Weights of a small GPT-style language model, trained from scratch on English Wikipedia: normalized values, a variant of Muon for these matrices.
Each number is 500 + 50 x the weight over its row's rms, rounded and kept within 0 to 999. Layers, rows and columns count from 0. Numbers have three digits each. The size before them is the row's rms in percent of the matrix's.

# layer 4 MLP up, 576x224, rms 0.0899, rows 33-74, columns 112-223
105:479510486553476465536435449560543513561451541546536523482508492511593421511443465628472538565466435503393479541450507491502458502447555458385488502528429490525536518464549471453470544524482529605414491486458490492545511502480475516574523411450607499543558553483557525511568419463538418511456444487585535521452544542559509482516636394502
105:499485529544490449418426482495564501473468508519539590547550365466562547487517506543492454507503432496532693498470589570493556416419552524482484513498435490489525435555484477471494609452482494581516504571450446482547473526512565477506505416491420438478562486510504542436515403528462509521588511504491575506439513481593570375492487595535
106:443545467548534534558587458436410522515541436491534524414504423531504540541544499466570428514616438521462437475503445528473402508378496555456442533502502570523588503483504453509549560475440564509516492486579464495444539495478430457449599462596442556548525496460504431507454508448399524499591450541530455537552467539387438542494482440484
095:520512490466549440456532492421533498476471556510529492452531434383414559432428491541511510392476491470520467593459527550482489538504498502324499362450489551500505553587462448468540478485552560583497433449543549505519508608461545529577530502469489548424429517495551543492453564517545447550611573533462553469554464459476460479490439436608
105:518513499422369588554456464452447493582501495445501528488493455528488518566427499520533546546523377583390463496471554566440444550493403499429510455527500454508515532509515437608624529538432447486492417387509502553582487545456577483446494464490451498492469478516539476459525528522532513499450517512412477513514416480525474534540555552499
098:580484456451507480455555449513553594430408626419418600545537443500487539459413479558447479510530454491508496571519518561515534483486394519469525498463498578549403521407482585477526513661416506557578464502484551492517402410525412464501437437497520496439531496582538594487535471537437491531537575387493526543630511502563469410544485484539
102:542541522468483394571461470506486549581516544515443475528515546457551474480532445559414492499421460463559485447586504532607517410504552512571492519497556598531532505522451585475408492560498500459524498485474450427404481481523517462466445470464509564460484507537523555542459459510566482517435475496514530490589470520497495572483486534441
099:568563375475522515485567438561528435513430459529477524445462460532440492537538439480452537621529490476514455451534600481441439468605541510474539454477540513483482543440423508524502490514541550493462583497472533535536437508521524519504504450441492525385542461503523501518397511528464455519432477487445442501447425508561570476511472485529
094:528461578507486586533455500517509511502472493497594493430525523435448564508548483589524581533569488536509560510468513398553564512526450552527577492495539479414534449567435495498536533540441553510557548433480491527602551449616480490430462460508432636449524503534465543488573467447555619595479521469493433490498523459517492483554431505510
097:549608512508503437587538495524514577544483473546512582504530420550458595510576501555519502396502443487460559489549551494450507544475560360470481488463471498500474569487437568442455480468537610467534442464582433536478506574467490542439533476513490479423516456457564534493539482501466473496459472475498603438405512480554473423490607586560
099:516554545498467459514509463501492435515549505454558575574562426560450494471507460508460439470490472505458537558488465363417519528485480503438474545497553539517518526508491551534460516522560418489568471520479501450529559452554460494462445531478539533552538441532511480541478469606477448471573536515448405469504512559431532473443459454542
096:516606514533458481510527588530462487501451517551498470394400467508443532536480421477517518522500564563514516539466450460374499557518439511399547550487482525480474557556544558484607487403631408567510551437545446513515500434559562547496540445487453564437476549397578628458482481551453480454556496526479518513580495448560467537566515538479
111:510474542478542553507596419583474519507538373474472395440434486442525518410561554468531487495501524530455422414496486465424563435558504541374568479501637472520518511568393446498556533508441476432540509499521478520441530521635441579514495486502440474473531464441498532480567490436509481604464470466497532533499598584500463513590544519470
107:518461525441548545369571487554549508418435347480539427467573493473529495474465568402412439482528506467488560437442460466573530478508557550513464475472535498532477525590512521451531489550501505592641575491495523485449581502488480602567441487566487459482599483413499586441539529530522534508532350484464422520552499491542546421516618442580
104:555497481467539457420516529437521598550476510509484545528481531517522528452465481558522600456491524429519488450437468449461487586638533481523488483449504452511619479494426496597491587428515464560501628506483410596533484533498509498502522501473459490418482418560470498465500560552475466475580518560540467596489429495490556486525546470412
093:483484484542617503518524567586461459540478462410464554506542509589541443511445543411479404539454525585530472507428494416527485498581456475475551455589522517504450505538534472607471399427420499553531521500522594472485491430557540462537512496452475481553441497454490490409475511503523541439516449470559463544589462503504558487555574505544
095:437615445607548436490508495442529531578498560482554530454559486479537474481507455543536509512603465537568431503566389444463471530474529494511431524482442477369521516514566550485611616587463511581464415602472489481482392536518479463513462525422539489535470535545548544529546545513533449555518445540544466487569403548498585492444566461488
093:494511510450521517600556513441443476469592556497491536522511415525527533434570552507555451452522442453629502428503510563468487482418470500427469617532489520542530476549441483479495435480464490590583606540397484570514508478504528515598431551445539483506508465409477623506435446538456560483532508426606562542512502454508602569530443492539
104:477498575546459575532471539538436519456525542553464457476556485456461434488566549466541588569538576493446501549430530543541525503503554460472523394492517444488497459545549549469533403463461621484532547420449538509500450467474518564454445503479436524492469505535470494525439457457544563482585526469529565564408562473588401434631525514406
102:543456518512555498504515555520431353467486407478459489510522444560430532498405529446532414563482502470540472576457482481505438356440505451554517508545478454462483547516413525509461485518529465537544429446552389491501541547518506502471421412534534480472407523467584475402510518469521549514526467463577542474489616441513406452402523469477
107:466458501582513479549475508548550459470540508377448503508512541538505470437501516516456502452575658404511603485521524514453395526508558423549468464502410425456489532458492469503550490540480536497564475559592534535494526524532439427490528348489480503514503443437437431495467548601493533406456516584491483536414513527431578529417475456488
101:507493489595570474474455545548480453373418534469523540501541527469570404519413460510490591547536533460553505475575422488521528397498584547539517463577534508577501532465430501508554466562493508450520576543524422439499455453501483447480486555518446551503371459457579530486593504469533495523505545442458542406456476432487549495475385494575
101:520584545549462440448593393530475473531541537512497604512488553551451505433483406563560505522512508463552462430515440478469554521545460541438500497483550512470514538463466529481425469500511458500507524421421470532533447540583472440597399443491567511517474523609508508512522370502560572450432532482503532549503501504403593477479590446492
104:566454541463483510523482502554457467502590536455498507569465609432468529575474485578404579531514492440434474437516571448537588471570487531445504473454531451459533503513504514545551636503511441451444501482489577598588520543585496499467547492490640539483467393536491435445510440540530481464485522493611453614500554464472534496519578538605
106:408379490472492502510557546485538469526533448490421496454485598469498453469470563523466575498519553484459508442370515529444523541536482488511471562460460547486478576460481549464506533425549552475482509539521522524554505453344511555447476508429466557614457554559478508461438558518471549541469418590481492444422558522455460450598526501567
094:618578489543547517416357490504516448533550533491548511486452499480479537439548381456486545515490528451461422445503526473546497468561544503537499502519500492522463533561544459611472493527474455445490517506527496513449545533488438516489444524514436544522593536477469508464466509457585387475503593502525465534478499442602475534525487519631
106:457476443431470515426549480415529517596514519527487546477558487492540597458416556519482524431499573447477519486563471469464559543426513534518634493490557558480559522506530509413374462431559565467513553512490430513497499553590466467541497471530484501506449446505516453508381485499438446467529516507476439451513459566529533574355419512514
103:474485536517507459470591517567513491456465521507446523533474452535507535638560517573458546494507522512536559477512608493455493444504447510366422465387501596558398535517514539518450436568410489519558383507566556395498514485459465471567505434425499462478544474506550393535534557471543457457479512529443472523497561501528458580394573461534
098:497522526479475666511447523438491521500443501474589504504495431506567495501610513477502521452503518422459543502566516476572601481516505528428560465546478502534577536553564460523442434425482501414443433574443517536554542482433501540578503581449451500537472518544444399501500515467416537502484473503532414478510512551588479471572478469541
099:544442478424548506562509507372524511526489427431435536473600516534471490477499506538542532600596524535464532478507434467452588533526467398505505529547568483506532421501505371553469575495500473515518487525438567475565506548437496623474523444495559502558591557425553554501441512565448493498509523573522622600527549440495517543485474457467
096:439511477507461459571436489474530515518629477538438555455563500466504457409445505532506490484573478543569576557566554462467426507554402572474500534466456583602523448549550488541430437504541465566560457542446416501516540586502563521422496528425372387549423551497458528584585490539412562502498507543550538429522490538486441499581430464482
102:458509569542481466460552493509452539457503505592487571527404449530602485439546480590376455480455570521638532452479505490524490552531555497460431482552624489514514514492515568470519411530552527522451504533570539451537505460511447562468493406626499567487508475455542478462477488526497377533474509621575542522608390534483497421460504602579
096:506428459552457569557506475539596465591513594438502516561458537554499473539467569582506429549537472501463514453539563524484469525415522533541520467526379552447470549458485531503559377569493531484507500545557504519505524523459512394526526494521466351536547383426486484500444432476606533500523500556455517464402549507650527523596444529468
095:499580542495496488462486499393498561484509517529500498489543519482461549413543500520524427551484547457457625566534493573389490459496597616463490473485499506468497586455552516470647450577511595399441492511498514421483521584507465460492522554411586483507472518516411479558490522490501438487522405534586483580416419525372533640534521571560
089:536447481474469439391543488541401456543452521427495512553592427489499430512600484496548487502492502534474573530519531468430507528480484514453588481520431531409461464535389467525500401512566492560492479484480499577480505471530567480533476539392436526472504515559557540502499491510496510475549431544436445477532445480425527576464483497486
097:497565566434569426547547496432463443506474537404493497442494509572415516572561483370551433501478517572507483500449391510535565619523531627563557500480537577536505517556542536576535542583481492442491509439507509500535569456445519510475524571374530385542558509594512503555473424507405489511510479546531492508454457513416429515521476562574
112:496488469436602506472520511532508503489528550526435592463508499423493536453513573500469518565483492572511549518578483548525437452488455492527494592562551377496486481620505470480504442536471463486502440449479456561536520529462463554471491521635494482574455415479501569531526488527535534507562542477403640491556416537592407459474522492604
089:502538535497420345476425455440518519408502478421536417506563490519531410504459523299518527489456497526467506481566551437511504511598472458440497525426562422620425477532413558414479452450522443500549507518444520506507486432563518481528476536529475447554566495432409528563432503468471460502465508472487492501550563480404424525473470529410
099:537537417438495487419522525471493490470535399532503508517559550456507498401482494515577499506527530496471582467513477499588455510502558470454572510460565471467500563505530480521488573453509554564548529492477483494486597501580562470557540521512481447574476516456584553592513611603459459455521620432489503454527498542418515522577418495383
091:453468554549593431511486536478382524555470573575446521599472412562452435539456516570499531574609513497423469513545578487496504507461373512489518569575499471514435436511498472612465502548533556585521485531478511521480480536559531547552484423506500566446479547567485479524530507349512506421470535549484523544622412540495471490507512538577
096:510460486540438496474511514441603483402475517457552568546497498562484521506560467583514462542571492573626506532448433509506495560585446491482544537521470452602511489503444560511510545546564524463581503595542361434387563527543479509547433573545475427486533499399503511472539556602560538563511591547531475459521411487519503541585447546527
097:523502520441457549505572440390465471517503473486503492497563549532500558419476518569466521466429523431496456551528571521524587461502487448491506558420513398522470511488509544489529550493420533578476508483492446482481393488439531541588480484545458520446382431473469585545583523535549378509551485427536516573462531478453390449393495506575
# layer 4 MLP down (transposed), 576x224, rms 0.0547, rows 33-74, columns 112-223
100:563533503395503549503501596495562546461566512475521493517577513453469573528527553389507514496472544572461520496460534455568578538558571525540541456453388542579454479566474577576494510516545442447535507552528532483495544536545531458492417519533427498477441447497542519489521515522559476475519460502545403532512464461516341501491439531498
102:509608472447435512481528507585468445543536455490435537493516467438488559491525491493456489514586514557443413524580478504465491518538507514592541517574526468451454549456510541454550496486432459477458529535492569506460493478577560578490625509444452546499558510531427525533508543499516471478573598483549454546470436482492427547477452502478
098:563453532542506567547469405579530498572507556488472551588553460462513503540432567495518538445503543534528535532570431571561475452366540482419516494528532519596457512492502512469389487486470514488505431532521488495465399514541513550512375479420479427473551486485559518484437519581512551522514440510523474484461512545545519479432455438511
097:447481468399517474450459541405498532485593472499503484523532367592565504518418453509444476517491540467445549498472434508448456432562500489548441565583553449523454521489412480428428543465526443588470480545558542530517446457544462430558484618542614488520503568528546522387514462498489491521455453493524529557496508473504401459503444519542
102:429543551514603539457541504537420435488497544447476569494601503481498437526486462509380508549563513424560443443490399550564498539545602489576494574500514499465508505422453508473504458472513461484516519510601424434481475481442494490543621490548539492582525474428467580568451466543488470495520494459515483520461450512422531447520451501458
103:511529510569467515555522527426562472524581374385595521502529508454487541445547518562550463392472506520517512492492503494486477488445507452517480519540475538481439453498596546466488518400549512482542430566395501430499600570532578497446510571620508506500492522460446518496429506471564481456600485531512448525459579541525460440538566534552
099:407483574516524587472520519423447414513550521529397577485585459501472582421477527464517427477525520526509473509538516383498433417552538451558546492529515470443580597530527460561496560429529503629497574511535553467409444527467450503452626478544493391443540507524466422519526458440540547474484439476530509484507496563481538477603556457584
098:485516454509493533476436522499435463582531510579535581546501620583545595458606503537554524442502551395537459511600507613437485493475432509524569508509501413419532472429560574487445492525531495488481453506430524486488481470502479477561527542454422504528439522478457446504553557516541485478600503550591532570554531508581485457540581594502
104:476536484510572476509486468456485451528574565427433517551525492542526546556472517514462506499462456517505440412604484433441628549526462513486575557512472451500524490502546498459475510547510506558457480546546501425556410554532479485542425537530551543540473533627502447436380542479594426451578493584480490442496441569593449436466495531505
100:524504494485550533460451349424542449547530475487452488494552596434466480542563479509511571575553462497520526565446517555493405525446552604486471551492478518533600501605527483510506485474589475440488523561506537471522491500544521542408622546492513564425534449563508428526436432531548521474480480460507464518558488559574491554480360450433
098:485444433486584559473519392424571568465554491486501570567475562452491486527460509441458556556537518597544471507476534527511510492563591418533479539538474435531451506438507496497502570468533577521525436468440482523458544521461548538599590562498398451503537509398469428584447516542518559517456440453545501552506505461281609511454498509505
098:489515522406490523576479451549546581485519535607532460410432431483482553460526503482469532481532472489547564565552428486523573530562511488537488492607443570545497509575423475560470446520509497530482388524504520495479554542466519476438503467567598522494510469510488527608592446373554547516438551432497516566447515486451432562516447520517
102:535457498444532414465481491498513497562475552503455527575447475569555493479417508503503536426474491496503440512446449483562453641425488534526477471474511570413545445458599521543508404465565500500476517414498534516572509579383443501567590513548474492503299498541476490505549553570507512503585487531465508510455463508439472418525486410502
101:518449441547497413508464490481460524534506507468439529477499470532519638454483478606537522482566491600619518388600561517542449493572472424536531532488532507425447607540436577448456495539432537459460491456513520516482452436388473490532533519575446494515512499525525472494457557492472475519431587476491522500531493464519523533499511379502
099:441591502434364579539481548544517507472502524467512523544489611568473481481565603453573460568545461549521554512496486531546474457421458499460571538439517472452372568538456497521418471496525517548525543538455547511476526483378506532542450440529511513482645406527483536481487382532536513536467540525530490519407509528560426427455517503500
094:536466486403479495565492553392489509510540584488594441520482468423526535528503506459415509444496421561486502524500581550491577487491505556540567525446546474534556506549602447472464587553582408434494479430527515476487527494589447496517522453438546549487499374543518464541437470541435508560633384569566496466511463476499609523514471508432
094:524399464535542524496498523453402526432465482568513492544506592514478438470516398510576519543472521467462495539455561494542545530504436485442524551542528422528489480539498462483520428543504466493557547486477516508523566558584553428573465604487538453566596455346460471482472524488507592498504510502464477579538550475577510531560429509496
098:571439498456583567451487542419463496505520515474591474483439435462455490454515445474534534484536564538475556504476662549500526544590482510606479583509553507482520479484522468510504565515432531455450498475551511490517420493520480421442476480481517592513469558496496483505402572484530479550537494529493456460441524541520454549423509600472
099:508495509496473590489444502531568503547546415593518511594529534387457460462495566520531474506393409522455567469493468517583489450536564599505449504527454445527475467460622504471527613529468458545505493500515540556370527561517446562493565489456434422381537439485495483391499591550515456469407478504460453474454479464423383448507464501482
101:543536459465481456570524468529529503603430519454523452414562606508563469434556384607526568491420502613470510408598498478433441531499496417494530506481458519436462461459506443535520435435460473539472459490436495562506510470551502525582547509502507515508478580466460527561558432508459403519413514546500454511533558467529555576509520401557
107:523452474501519531492559491490542536482544560485507458502561520489509487546503462436441566573499448543522417429527451455555628450485444569390454564476460574515495525454481458477487544469500559504558541452397430511479463396520498462478553548487548500484536527519506523506421423455458515528460471444525628415546474466517535495511505509426
103:479573532362431495499462505440446493549497624453500497486431439491605542535476571521454536570477516446500558618483525481485490462447534416474525465562468450553505493512476493518472508534559460496497455506493466413589426507422509453477413486474451436414453542517436517508465491535467540492415504579472550462535550468492519513530503543432
101:571434543422537443574470526452506417503446508502411440469538491484499535489528613436462471481444440414475431476488453516443581542475481558437567555537565444448392496525461446521489540507532463477432528508464518435529571528409498498442550430486516496421474490505471603482457565526469570495488516533566535497489457530540552482478391527537
096:485521510528517384535494511433516587525554501504497557560509540527590491474479558482494495493490485502575574512534594563475510477464462388526505532585425528473507487424494463536514526415446506600556545575520511491459493473394554475556417502574440503477460487588459544585496411499536489486516518397481518509498516421490496484473534568396
101:499539467361484421504526534664495529455499531501587432522543440499444539498449413473608445403525461556433543544551440525546497485473494508357544529550502489478490474501499513420444506521470547516591575329496480438472480547541437457492496483532539355496518518435551426499495422465489580552486525487498524452504364559551528521544436445433
096:529451470554460525489538464491479479550583642503497511432531562539461438460438436506418584462512441419528621444470467498484513508536531494502447549502393536499502513495400551688505466518575451560468570417480405514526502545492507575435479482491465435451537530556502507553428499467611451463474465443488521479575432523571458488632452596528
099:500469549613477514510516357482550440526495535422508503536496571495536557430501515549485431476451474551511504517476621593501528442468532533499539474505567553535535447445561500434511534511509587551503466487467481565519447527543574453435456410449485507489455441563489519497446578501378536547540408513473485417571487478520515519409557500394
101:532461421431473554453403531517524557475462539512532494508467506541564392446473520407560509500597463418461464533485486455440453493540498497488617569504506506432581517455499483490549455515526543616529514485404500444566507636524461464547456527475457540561529502435521510562406439537437494553518465436537484539480465473473516542446530519448
100:526572471515435434514488536489512441460531553534415511444587588479447550576460481471377541479439540431531472493468542422441492479448548437595591586402502440480472517505506482564477508540508491515479543481577494411487532513551500447444409487530494457433500491522489515488502495471484486513530525525451578484469524490479551514434455528464
104:482503445468527424539451518510500572433447548510525494455468523503463514504479506494550496383519471539481556502502482495504515507479446539336516513436420519532422511488464512449486477399459472494480578514583569492482466509441393499513516504498452370485559474449532443441554531477544477481423447502543517554451450474437435497578445570448
100:609527518517456497461543496456596515562444469489533436544513501473553443529551480537473581526495515463538441552547482426570534465435565400442549516491397481561605501468530521485552475440484518566505527448498566633459453551409560548471547452461543568521462433562418470479518526594617450573497510510560434473460541585523505401435564559461
108:472536511505442440538479451487578587565490437496478495509447559537503598452518502447556489563503412560483479507555536536383569571486489533549616500495556555521546569559525470469487524500564371357434506500414457572464555645555519506587608553524482499498525459570557457499479503508541491574627505546525497498468410525499535541529558444473
101:485591528495511447542545517391531585416583467455465544497491510475555483493521401468596536488421532486551565411539515554470518531482484463573484525500482524550472466497481559459477400498535485493491437511528438531500463477546511509528465575574468535454614490536514557544587557516458471532447447460428538649491405458381479584445475472549
094:437539486566525512505469447617441439552487485561429491394470489625541499578430474578408603408525467583549537448495432486449497562531462445476486581506567529486437450467435559512531579416469462562506529569563510491449469463531449519574513510513523587516453461463553443547517521480539550602485505472470532464440481436457473477413415527553
097:416534447457510484499489526525460528527546532422556482429492498440477551466521391528524485481529535532528510548402463568426488558492484538536454470486452553530458473531520499497455395547645577457543505463516532513541537442561585515515514545477472468526463543511532487486553498426523523466555425474422543494398558494496488558597489465466
102:498427448533383535511386465567555531323536561624526491478535492451508521546478483505526639553505490481469417461479526481557461488486448534417490511514619597543471454442506516467432526476509411513436487478489501612391442569499409533495524515529468556535540460428474469472485487529525562491400523525548508520503513471457488539439443488406
107:485492562530489395474567494448524454456436582514554433587515415527557461560487486524546448508548501532602526520480441480529555535552536500502570384467424557491430496524523526555513468463511506525479515546464607451520456530553526458468500437412525458514465514564520456448473518447483501561358460488505423464550429488380480469483496531459
096:503483449567498484492534563418493439521365483464477574532502494472468493450509466608514500461489485512508600545416514459401572573487564497473457608517435514434502431479431430420569499502520506491482526438442416477507410512468547542547526526476456492586475518524549531440427487492576465409523468553511507556606549511613571490479509440532
101:487496646424495530481479520511494654560521551496600541419504462486466548513419470482511467552473466521583462456471560494494610470453551524459462537519469598634530422536492470559454515455466494449465505487576508459534560477482458505440486528534477469482563499479489477473491502450472496490490503459382547485502433466474489450453496534540
092:435548453480420513528504488503503557523448487493484563542470503421532619448425537597498514481524494521526528444561498537460451536569427430355520483512553524532483522564568491605414597433445469477484480519547513541506491528497522502491500504480408459500525444564523557505475511466541516567453434452489517531441510473534548517565438427522
102:490465526474547450504533589449468594536380516501457447512514453426529543548445566374428537506515422480460428559569549437433445477426509546553345505545543581412454454509444526586497548488450497441470475500485564555465517464398551439416443413538503440589538418548477559531457542498548445577469428510518577469486520473481536443536479518505
098:509469535505511474436474438524435576489568585592569438565568470542485509503565499509536652542427597520446447463511440427465443415592478471459500534561504546531487518570457439576550470496556452538533445565457368449467543599532536505538502422503484510505479481502523418517493528504481525474436444585503514494405429447453527449531547487531
# layer 4 MLP gate, 576x224, rms 0.0981, rows 34-74, columns 112-223
098:496557508495490544438528590468433504483452477484508406510534479427507461495483549418512601564497563434510566605600549588522517439572462474483540482497487585470537439535490562503633506466473470564543510574538442512454416462532513558490439578600464510394496402539533428488530584508488588555524541449508556507435551530388456562466484588479
097:450404533436540504457564389547537484511510496504416501577487533529540524501483525406461541457529527501522550569445477507536542490468533531468485496538500456481555485479507602488442575513523563419457476630429414479478437541397559493517551587508588489584447536398597498520558502502467575533584451483478523554565470475514507453488504512480
098:547495459499525490581460443511499451570454540434440454462493448511497458520483457536568419461666515462561480460556542562528459474409504464565634543470473562445558441531525501513475507534469614472541475488458480492531516514427492518487629499501546428530419452522451428540496539471391511563465553514522515527458564461495553541502533587520
095:562492481420572560508537574483516539522532621590493546550535494566495524496455619502516553539526544469575498508446538511586487457498549584476545543601480433472537556556491530464426507410587540506483555508516535569599468478434493546491500495531535584528496506513502486389451503434451545546435535438513538444491438558517545568488424533447
092:433535449547451549458508468548455512510540445485613560512557506439427432471541539546514565445571541502528455547550499465552549415456559476568525461551502544609510477457516533507411505470487462580539497496429469520470528451520565449526569496485497435447509513486451588475411510546475486516503584469471529440456446477586444514494446609519
106:447521557502555471492411466553539536511459528417647572524534465422458393438456522472490467551480437528572484450531495538523410396506501539543590529455463584572439446445496552481483477491538418558510465520469569523468498463451478558559450522530449520568480546531522475466453511419440619533464476504449594494560389394456528590403531583483
094:442517459608513548506498569561477582557536486553623579521469574512525486570437547495543489459452511495473431474486516481461496572521502567585515448469558477474448458457485536560491492497549471461455457518500572449496445551470441529393491568563514510489423459489472472488463522464436470515549443518421516400503482536524650489582528511470
106:511564558478440495483408514467458456600496524490546530576573617565449539548439532454498505627439430443468478496570518480517611517483410419503524572460561478504433407550568469517570488561506489584438522520560485439487427486512529515533431452487442496527455553530534525496457486454560576510510563509523452403474519495471462504509473524384
099:542496576561495559542583460407500495523442407491494402501566526484423447474534528531498536468471498492467448501437470543461458543549469464569464577531499445463539524620539498477492576479514376615527409501547551536508487512487469601571532506603429511437569502523480500555560542457543562458445443609534511516611311517451474537455543617441
100:492458444439498507498534573637387620504528484500395419447468554484588460426535521528525535455527525531472426537522478522495462408541486567517520433504473455412507496512390563505474525500534482504569504465511443513487528526480446440583512480518457354582497355552452486513533533400456579527587520440465606444497397496448495512588488475519
101:480510520393533485486552486461462500511537469498557554535510517459404481600441475459569487502467514555405453475523466480447434528518507468429466443514561600429525534472481521478509430577473480449444459518434506538549492503477499453506468443480443454446460536528576499500550413465489566528515553439404488512511438614560561444470496450483
101:516562452500570497486529503500465528563538573474542489536592562550508516496460647530523556476526511494484580555515510460448590552572463580473497487489570520566568459485515476479455451468427526515497510523473479507447492536428452455524494521569430484527503515538545446591442506368527420447452426620628487584474418561428465482456403540480
102:479469577439576496450571485612557591514469518501464445460597604467561582568483544527478486459494492598443511421545482472568462487534513550539551537485564534439507534585479554505587518565473552495488499529525459578509544499497441587573493605527478412409516461536506480525478497428604539491434545410560491522463408503421594485571468468515
105:522446525488503570440520461488544452505469495595492477538530506477519560559439526444452567599507539508540535401476501615433488534529476471523550479542431495489454476604423444524490478599449571513494409535501492504486492422498477495521578509477576512490498551541463497545553547485473546594511458454530554414526574437485462490520522572428
092:425451530447476495535563461508474591515583426499535568499465568548567450486473566407411464474385501486547473472400477435401435450549502474530459479398520492536523506492486464450490591506512436585529522508541470477458513416529558478485485462415515478539522482613547416518419525462449539506569545443423557546559474532484575437497563481457
094:462452549585466468570411553452529479559456523384553507480492688396570586520509489423483451532497511513526507492506472538636486575519521531428490440467437457473526545510452439401551442508544538516466501517496555428486495562452572521542385501427509482450524437478537508493490525507522536488546486537509469375423442517563500539494388424443
107:538576565437497466524486557400384460562551573532512560588581444544482436446551546507492497421498585485464564447444515445486516503582418462537556525539497455493588558615480422492436512527536484471408627530577484612557535422479521522414450462499521456529471523480485457547452531473500553553559526534533495476493463528516509539459454499502
091:458541507537483566484466532517472507544607539551499517459621529420525528536441483520456497543471465514579428506478523597454511556548559519534409484579467430494580555494452609547618497523490450496495439466459435505399474447486522485511555449498482516403461421567446547557500509485453414471549464464529386432420487406417504550637444533434
103:440506437538500517521539531463528529500493498452537520472491537486503488377489445576498414427510504601567454549552527443441505548536489542512534488512533545518577469445463493558473480487431469487550540593511576497508519529532595630523461546458567466567463463484502495397523428501407500547446498583520482507446515527419554542588554507544
102:571465523453535531545467535626534495476506484524495480583623557533564472452568526438468543520535488513480511429496522497485653517535547447461514549421526580493404532530431471568560491521536486493531580468430518457503437436446544536485451423485436402432503525468426491491508508477455474502555463550533594511480448436432557549496509476487
095:594454468530458545522542485547456493574556426405512419410484520505446487525447527601591483444573530424494440431513465430581473544454542527464555500517529406505479511526540363539441566528559465565521529511542494497411521480571584499510524602550490527569464512547484591513576466523498448450503484472594510512453514443504489533529455592535
106:499571522508490493556499467421493511499607499505481391496542535551439475427464483562545511451561484434533546477449508456534577451532469458405485540521448502432416520529439459581492491593483538582431540449464455462520514484509583412548458496402521641485459526574578467528520529441503615510413447540598396545432454527481539469503497479550
105:516459480498545625508484466528453504601413476545505490467595562418468554544387501567561487430473509450575482537488461531564488529524537573574489476509565558582481459557391525469475473519474425517445509465446513575550540586480538516500500516414539432547504513448574509503478530447513489547539446429581499518440541431565518465538560453552
098:420443462439491487500472412507475497561486466481515487514452519510550469502469556417515485446586458461573499515496457551500491396455478584533548479479544472597442459445572559445412469472539498476460483495446518448424502562428530518482531539494560482495568475516564427441483466421437503473452497484425558517529496435458443460551527546640
100:469570561374522473496521532386437516453440378577489499483468524555560493495491539398491558583421416507569413610602452528555519423562534526493498526512563472433528461495609526450479530548463591445523537561468542523512588551466496520486460418456526488526530418427576495543503543447419568490548406520534531500584462506479499445406522500581
098:495486459488519565533532385555493434526522466559549491521501530557488516520397560542518423521521573368450505509521502507425434442464542518447535558494581526482549486514617616511487417574528545565447493481494393587493438473531514538471489389579535479485475457583566452606458445519530415518546491483503473441509492525525484451430497506527
102:516443516433519484417552498506475413464538562526494441479492434531516497483531546582555459470501526551552440468507542470401486620473517510421437456530450498499475556550437526518485619439504465482410470504577534536555544480370508539527498498503447543509503550446594554541563529542485418501412512495506471459530432515491471494467482536512
094:508507454520530498546477432510483645529429503530491448502550474534542501520415537437480508495503546559552521461439484488461532479525613497469425470475597545434490528476549519486437576510528450488522435416543492519487552467502430569639504477485483421427446537495546555528534492530534474453461511552584460463462517498555542499449563500442
099:462502446477565597436515570548496470449537474581571469497528551536499526531535572441540582476509467441505503469501579509553588479579511433483598493572426469570436499544485558503475490521485521419439576562427363531506463550431479519553470520542505422434474428578556442416596511511539518513419531510539478491593500556418517428523491450519
097:568465611481489571485512528462539499535435540609515507478491530515448463474400511451493530493548468546533415434631436422517582564467444441447439486443459513533533553394509469514413477521477451586574439502538523534518490500578573420456432513550491536541475479588552528486597450493501490500436578484507478327450470527513445510588445496472
097:525424562462514539445496459457562547520487638481466480520544534582470528543459598514492532450532437446557564560558506513559487433443488500516599440584508532630455518487538493539516420526547501434604478423536497555445540509506416529523510439500540473501486517495572443488474547527527520468492454489593514491575495489482464428509429514580
093:536495500533503440477516472541504560466454421563514502422512472510451533502525565521500491479469495532453465469404519470389498404574405467505593525561435409519481506407428493471504531506508450464434565476465540440526543484507446520526536558485401551439529445419549428504459512544555509554594546588476460410525586571385480480439567566553
097:541587582456521465568367536436438592561540417598514464502537488489494449556501478545502600500482480465480445472476464470461512503532477552404528531453495565535438452519453588453469511429509588530487575519509525527483496434495465443493486561553539491549537592582476505439540461584479490511574486367553558541491570458505524453549474501520
096:535428570420548474528538517551501496528515597455562495522471538434559459484532507494521576537476431403505501495546419518509487379479414463411456602502576477546545456526553373464483480502555430413533481541452430488438474522411477518452538539509488408496493523508491458490508493431480467487555496561554534529511522491527466488517546490554
104:437521543556555425450543491570475598641460446599463492537495476460527509400482506547421445477533498427576450567541527485409516477485503434583493453541423414502552492432505526462582467497484497509503533546513431474439528522554551547519546562491469448467388608430455467523564580443476407511527491489491567522576488532610573410525453470479
098:494438592533554497536450504517454509550498488491479482465490483523517489489390565548562452458539543492516583485607446562399582523530494575479431501510496563481480529511414450524520519516463520646452570456500475519535520372559524454555424473540435533434590514474507403527486525466465455591394572496526545537544634485395536579477483466533
108:447382548478473453559473495487460418441474541457449477514473572417521465584584430494558512492436561503448537481541561485505453500545521483511576567442555529517396514497406481407491494455514488507574401529510517444478406537545503510451513555529476403537483589436511496495561420502515513448527456525525531432603509499513548499510476414533
100:465393486490583506437550491485507468582494570503447425449514521501398585544540443553470511517466469529425487579471480543449513561458566448569543491532483483491495507448440612443544487532506513437513566453493507438596428432502521536510536421547502554533455505441516451446593493536543454506570504492578533494517420538483507460414504449461
105:547491439473554530493529430544521507624411514519462548415622491390541457535503504388534517514553583481515583472531541537467548542452558499546476483429429466429422497579448551445520535519438512484597477512440517487518481454486557470570493545464501496557382525598541536505451496469491499512528426472487512497602494569549473493479497541456
082:491437542483478457532460494471483492448422428560563512455489496512569529579483543405465496489509446488532457494477412487486523522557540466581504467561453584588437542543481582459552505480553513566451572536502492513449575499525545508444502479550483452439362585385501434489498473487524455475424444561478514359503483456528516453568416522476
096:478559512548439545474509493462513456531458426564499484459452480497482514537499515484547482507494486534583474477421549593440491539503503496543454369481544587484583505602507469499425503544522487540431452550489519442538486638591506472512439527459489433612561613557487560424486459471518586578523470433598482484432576601426528411545510473466